python train.py --hidden_act="squared_relu" --positions="learned" --bias="all" --decay_shape="exp"
Each number is 200 + 20 x the weight over its row's rms, rounded and kept within 0 to 999. Layers, rows and columns count from 0. The size before them is the row's rms in percent of the matrix's.

# layer 3 MLP down (transposed), 1024x256, rms 0.059, rows 487-499, columns 0-127
105,218,207,204,230,177,219,204,188,175,203,193,183,206,214,264,226,232,186,194,194,201,246,190,201,181,219,228,196,220,180,219,188,199,225,209,200,186,201,187,162,222,196,175,176,213,209,187,186,175,189,214,191,185,168,212,173,217,177,204,192,199,214,194,203,257,192,208,205,207,183,185,173,209,184,252,218,197,218,192,206,193,181,164,189,199,197,193,197,171,153,194,214,196,214,211,201,217,179,198,205,245,184,190,169,200,189,222,215,212,198,208,223,150,233,181,224,191,193,182,200,211,185,211,197,170,206,187,189
095,195,186,198,208,224,199,162,210,246,172,232,213,229,176,186,225,231,208,156,169,194,182,207,199,218,212,195,175,197,164,206,213,187,192,190,175,222,189,179,208,211,200,199,211,207,217,177,203,169,258,207,191,202,218,208,212,198,196,168,177,190,187,231,237,181,170,191,240,198,222,196,193,219,194,208,173,232,200,186,201,212,212,176,201,179,194,206,244,198,227,240,244,202,210,207,197,219,188,207,232,204,225,203,158,199,202,175,222,205,180,253,232,166,169,177,176,211,203,216,214,194,190,187,222,213,192,210,164
107,196,209,206,204,198,190,222,214,182,200,183,209,222,216,208,236,192,215,189,194,213,225,230,181,210,224,232,186,184,197,202,194,190,172,172,219,184,268,245,189,202,186,232,242,216,170,176,192,187,223,218,184,227,199,192,203,229,224,178,186,179,215,214,171,175,200,205,213,197,140,199,192,196,189,201,205,198,213,204,193,168,192,240,179,198,162,234,215,204,219,197,206,171,168,167,217,218,186,212,210,193,221,216,216,205,209,220,230,159,189,176,205,195,204,186,201,187,191,230,208,214,203,170,210,235,217,224,179
101,211,182,167,165,213,206,168,202,182,170,201,233,192,216,198,256,210,203,197,216,214,169,198,210,215,227,178,167,195,192,200,211,190,214,190,223,182,170,209,200,213,210,176,218,183,174,198,219,211,217,202,210,202,174,190,202,174,236,215,197,183,208,210,209,222,185,140,206,214,179,178,225,206,204,200,177,177,218,238,182,214,180,208,209,171,175,213,212,211,201,232,206,209,199,183,238,219,196,218,184,191,195,160,236,195,194,239,211,217,189,230,166,225,222,210,213,194,242,208,210,187,196,184,201,200,224,190,202
103,214,213,169,200,211,246,171,208,209,214,234,235,267,215,205,193,198,227,218,203,245,205,192,204,191,185,148,172,178,202,234,230,240,175,220,217,206,185,186,213,202,187,234,189,177,226,184,201,188,250,165,193,205,219,176,238,233,220,194,224,193,200,235,211,221,195,206,198,196,165,206,202,207,208,200,178,214,176,202,186,185,179,202,223,196,181,229,199,188,214,162,191,202,174,179,212,211,213,190,217,192,188,183,208,213,239,193,167,199,179,217,220,189,190,189,225,178,209,183,204,178,215,188,162,203,202,213,200
085,223,199,192,208,236,188,200,175,177,198,199,208,191,198,230,201,174,209,220,211,193,184,203,206,188,199,177,198,185,239,201,222,249,222,210,190,163,206,178,183,166,161,195,231,184,196,231,209,189,188,177,185,185,186,208,200,179,190,202,186,202,179,206,214,153,204,177,209,225,204,220,217,171,204,184,199,210,196,165,200,197,176,218,207,218,194,204,203,184,188,164,215,188,183,221,223,232,210,182,200,171,247,199,232,195,236,214,179,164,232,192,225,200,205,218,199,209,183,206,244,245,202,201,232,205,212,216,206
087,225,215,183,211,198,216,167,181,236,191,188,151,190,163,223,188,220,184,217,203,205,207,171,200,206,238,191,194,202,180,185,220,206,202,223,232,211,194,194,210,192,210,208,202,177,228,196,169,192,189,230,184,223,215,233,226,207,189,206,179,224,214,190,213,196,176,208,165,191,231,184,234,242,189,217,198,210,221,212,191,174,198,195,192,187,236,190,213,142,191,194,176,195,188,188,209,191,226,201,179,200,173,193,186,197,194,179,215,196,188,220,193,212,189,222,215,240,182,225,179,235,232,275,194,216,226,220,208
095,199,209,222,191,191,190,187,172,167,205,193,152,195,177,211,186,172,206,210,173,203,202,196,236,202,188,197,227,211,196,204,207,203,184,199,187,200,219,191,237,197,166,204,199,251,210,200,191,187,206,206,201,175,199,234,195,238,218,238,197,195,209,210,199,256,201,222,214,214,208,155,213,203,219,203,131,202,226,200,201,173,215,186,207,201,157,196,180,205,218,158,217,202,179,189,169,223,184,213,210,215,208,191,218,195,205,196,194,215,184,210,207,210,197,191,199,202,207,198,185,174,190,205,220,241,215,224,186
085,188,188,193,200,228,209,210,170,234,204,192,200,214,176,247,187,188,193,200,164,211,228,216,202,205,196,182,190,214,180,189,207,192,192,167,207,212,231,201,241,175,152,219,187,182,213,213,166,204,223,192,193,235,185,193,209,156,199,184,201,221,202,209,190,206,199,231,218,186,229,177,226,201,172,177,180,235,173,202,200,219,200,212,206,195,207,237,177,178,200,202,217,212,181,205,214,220,197,218,203,167,183,202,184,168,193,172,233,204,197,185,185,186,204,210,168,210,217,193,190,191,232,191,160,168,220,184,194
111,193,228,210,194,214,183,202,203,178,198,211,193,227,203,194,226,195,203,177,207,214,213,180,209,217,194,203,185,203,156,214,181,206,182,183,196,192,200,197,173,180,192,222,191,214,196,187,192,195,196,201,181,241,159,184,198,175,186,205,190,186,193,233,218,222,201,216,184,166,222,196,190,159,206,193,220,189,202,169,231,225,183,209,199,183,210,186,193,207,254,161,184,167,152,196,230,203,186,204,203,196,220,187,173,181,187,136,165,206,194,228,189,207,188,199,207,188,217,190,175,180,178,170,226,217,208,181,215
088,188,196,201,195,178,187,197,223,237,204,191,191,213,190,188,216,224,200,221,198,224,222,190,188,222,180,207,180,226,213,209,165,186,199,169,187,241,203,239,194,223,187,206,195,178,183,166,202,198,183,233,204,205,179,217,242,196,256,213,174,184,211,215,181,201,196,193,208,180,238,220,187,195,234,177,195,185,182,227,165,206,224,205,189,205,214,195,202,177,153,204,206,197,157,195,212,193,190,208,183,196,201,189,219,185,180,183,189,197,181,214,174,201,211,228,229,174,208,224,177,214,197,248,213,218,218,218,194
101,182,202,232,200,214,154,212,185,182,227,190,221,213,215,215,186,182,235,184,198,232,190,178,193,157,187,211,177,181,160,194,167,183,203,190,162,207,219,191,223,217,181,193,211,203,195,217,160,219,196,162,215,238,211,177,212,213,175,217,214,209,169,213,186,222,194,197,220,198,182,189,240,193,230,215,192,199,235,209,195,176,226,194,216,199,192,183,176,182,230,225,200,222,203,170,168,208,191,224,181,211,232,182,200,187,220,181,197,198,200,194,200,215,187,210,200,170,219,197,173,225,170,215,225,224,250,202,172
103,210,218,203,197,196,245,182,243,147,204,205,205,180,205,215,215,231,188,228,213,167,202,202,222,141,193,234,245,236,202,221,157,172,211,163,213,233,164,177,203,198,183,205,220,202,190,205,202,188,206,207,181,187,194,174,208,229,215,171,226,181,186,207,219,208,202,229,183,221,206,193,218,183,180,192,201,192,196,187,204,222,213,203,189,184,188,183,225,171,213,195,191,216,220,207,201,197,197,205,203,214,221,185,183,175,171,201,198,207,221,181,215,175,216,184,196,205,211,182,205,198,228,215,150,203,188,214,185
# layer 3 MLP up, 1024x256, rms 0.0593, rows 488-500, columns 0-127
091,181,182,187,204,231,207,185,216,163,200,219,207,194,207,185,179,181,204,197,210,191,175,193,216,201,205,214,196,187,181,201,231,204,182,185,210,222,197,240,206,204,208,197,199,201,169,163,192,189,229,192,190,219,211,178,225,162,226,184,245,227,180,173,232,191,216,185,185,185,186,188,198,214,209,219,200,181,182,174,206,198,208,217,185,181,215,213,187,193,176,223,199,194,182,189,197,194,184,183,204,184,198,205,206,211,197,189,205,208,194,208,211,196,153,192,174,146,188,180,216,222,212,217,220,153,187,209,206
105,208,203,236,175,183,205,201,210,198,199,209,184,231,223,185,205,157,185,186,199,203,205,179,178,190,198,202,222,236,230,228,189,197,208,220,209,215,200,183,178,198,176,173,184,196,223,193,177,210,202,178,170,213,158,208,225,216,234,193,212,187,187,227,226,213,212,183,154,210,186,206,195,191,218,222,201,173,193,223,174,188,196,181,219,178,225,208,200,203,222,218,201,187,176,231,203,185,196,169,232,207,202,219,166,219,221,175,193,188,206,235,186,208,223,179,202,192,202,193,195,214,190,213,187,206,209,214,198
106,221,176,218,211,166,190,192,193,210,172,205,167,224,194,193,193,196,216,176,195,203,176,244,232,169,211,207,192,213,184,190,188,228,166,197,213,226,198,227,194,184,170,165,194,185,214,162,204,192,201,189,240,231,189,226,219,193,178,175,194,193,183,167,231,188,193,208,175,190,158,206,221,236,224,213,189,210,194,240,202,196,167,214,200,203,178,202,211,242,174,165,207,175,204,181,216,206,198,172,175,155,215,202,213,172,213,228,193,205,193,211,210,211,147,170,192,191,194,174,224,200,173,201,199,187,185,181,177
109,217,228,190,203,194,174,186,187,172,224,251,193,193,157,227,200,214,194,218,202,215,215,175,204,214,188,185,180,202,219,204,155,157,228,184,191,179,200,189,191,187,209,192,219,200,246,176,204,229,202,199,227,217,174,203,245,155,184,200,177,186,198,160,198,168,215,204,184,190,221,218,207,210,217,207,222,199,244,197,201,199,178,207,183,191,212,207,206,175,194,174,229,193,205,199,161,215,215,192,198,200,192,201,195,189,226,213,221,202,192,168,208,206,191,187,202,194,198,227,228,225,207,194,221,198,189,198,239
092,233,212,207,176,194,195,240,212,167,221,220,169,230,199,180,177,178,200,183,213,249,217,200,195,196,204,207,183,208,192,202,197,187,226,198,160,180,225,225,210,210,214,201,176,187,203,213,194,169,181,218,221,212,238,213,215,170,189,164,225,197,228,220,215,206,183,212,230,233,201,209,197,195,214,229,191,218,189,233,159,236,187,197,189,179,193,216,158,215,174,197,203,239,150,196,210,167,201,192,192,189,181,194,207,204,221,182,215,220,183,245,179,225,212,210,180,215,216,187,188,226,208,192,212,247,208,195,205
082,193,178,239,220,152,198,214,241,187,200,204,218,185,209,192,199,192,212,238,183,186,199,195,181,177,188,189,223,225,207,171,222,193,205,205,181,235,193,259,201,225,203,193,219,204,185,169,228,208,220,168,201,210,155,204,195,184,200,232,221,220,168,205,218,178,173,206,208,228,203,212,169,208,206,221,203,168,201,189,211,213,207,206,243,226,143,214,191,195,198,212,185,204,192,192,191,221,206,198,208,194,193,198,200,198,216,196,167,190,190,213,220,194,218,222,178,214,196,191,235,219,216,194,200,165,177,212,204
096,164,178,197,194,216,175,225,221,185,220,227,218,196,197,215,176,206,213,210,214,194,178,271,170,194,190,211,226,209,235,190,188,188,224,187,222,243,215,232,212,163,227,221,191,197,193,212,193,211,208,201,197,209,211,196,187,206,220,238,177,205,214,229,227,165,182,212,169,222,208,218,208,203,241,199,222,198,227,188,176,213,204,208,178,197,207,243,208,170,204,179,188,203,215,231,182,176,188,180,179,203,205,172,192,207,170,188,243,240,237,198,212,208,177,210,195,210,200,198,184,191,212,189,186,184,203,201,211
090,221,187,238,181,191,206,221,181,226,204,219,205,217,212,190,192,177,232,220,184,230,204,191,213,176,206,213,184,204,231,178,187,220,201,226,204,187,196,178,205,200,230,186,178,194,173,191,196,192,240,222,212,201,218,225,200,227,168,212,242,200,177,199,200,176,193,200,203,188,155,193,177,186,208,191,232,228,223,210,189,209,228,204,224,188,205,215,209,186,189,213,222,191,199,229,230,187,196,218,227,191,217,212,232,230,229,169,144,231,204,210,167,221,207,212,234,179,190,200,184,214,172,200,205,213,198,196,181
102,220,159,177,194,228,195,220,187,143,190,188,188,196,215,207,201,212,218,181,206,200,200,193,197,222,193,187,157,203,184,231,208,216,204,201,167,223,211,221,185,178,210,223,167,200,209,191,212,219,218,215,207,187,182,208,221,181,198,194,214,198,170,226,206,220,246,185,199,211,203,181,207,193,239,198,180,202,171,206,210,195,182,183,222,222,179,215,181,209,222,202,182,223,155,173,182,210,193,211,182,173,185,221,173,193,188,213,171,187,190,206,191,214,190,210,208,157,214,209,204,187,174,206,190,139,219,178,206
094,186,175,208,233,203,201,198,208,169,177,177,208,210,222,226,162,175,229,218,200,179,197,204,207,221,219,215,216,206,209,202,199,164,196,212,180,195,183,188,180,190,219,216,163,177,197,184,197,232,219,236,190,210,210,166,214,178,157,210,172,187,201,204,182,196,188,204,190,190,187,203,193,223,180,226,202,226,176,216,200,182,184,207,202,194,210,239,237,168,193,204,205,173,158,178,206,190,188,204,186,205,199,170,202,233,213,176,205,209,196,161,175,222,166,229,191,210,185,225,208,209,190,244,233,213,168,208,213
092,159,208,218,200,215,177,204,219,220,165,206,185,216,181,206,200,181,166,200,168,160,212,200,203,174,230,176,187,197,204,237,244,191,189,169,202,175,184,184,208,202,200,242,225,224,187,187,258,183,196,196,187,206,172,198,196,203,191,208,185,243,225,204,198,185,202,206,201,216,180,213,189,228,163,223,166,203,215,226,236,212,195,178,190,219,189,204,204,207,210,197,230,208,224,219,220,225,197,193,223,213,168,203,201,183,179,186,203,170,184,204,212,209,203,225,207,215,214,190,226,202,206,193,210,177,191,201,202
097,177,181,251,229,203,192,202,198,206,215,220,191,219,167,216,190,208,165,233,205,222,147,203,187,205,220,180,200,207,186,257,203,218,187,234,220,194,168,236,191,213,194,192,181,195,207,210,194,198,194,225,189,195,210,186,171,182,196,194,215,214,189,192,190,211,178,211,214,205,207,174,217,227,245,241,174,212,182,188,192,218,219,194,169,190,231,249,208,232,214,206,167,246,215,228,207,177,205,193,142,183,206,207,197,220,219,198,195,178,194,186,183,159,175,190,185,185,191,176,191,194,212,205,182,188,220,187,177
107,180,213,203,200,197,187,223,216,201,209,192,203,212,206,171,237,211,161,223,177,223,179,202,227,177,200,173,167,193,210,205,211,199,165,232,228,178,195,211,231,173,205,223,177,196,222,171,188,176,202,199,188,209,202,187,208,212,182,216,184,202,221,214,220,234,159,211,250,209,212,189,197,194,224,212,183,177,196,189,210,198,229,217,188,198,214,198,182,157,184,238,207,258,168,181,209,173,188,197,185,199,257,192,207,184,222,162,225,219,171,200,181,189,205,201,213,176,221,195,198,207,188,188,204,238,174,207,199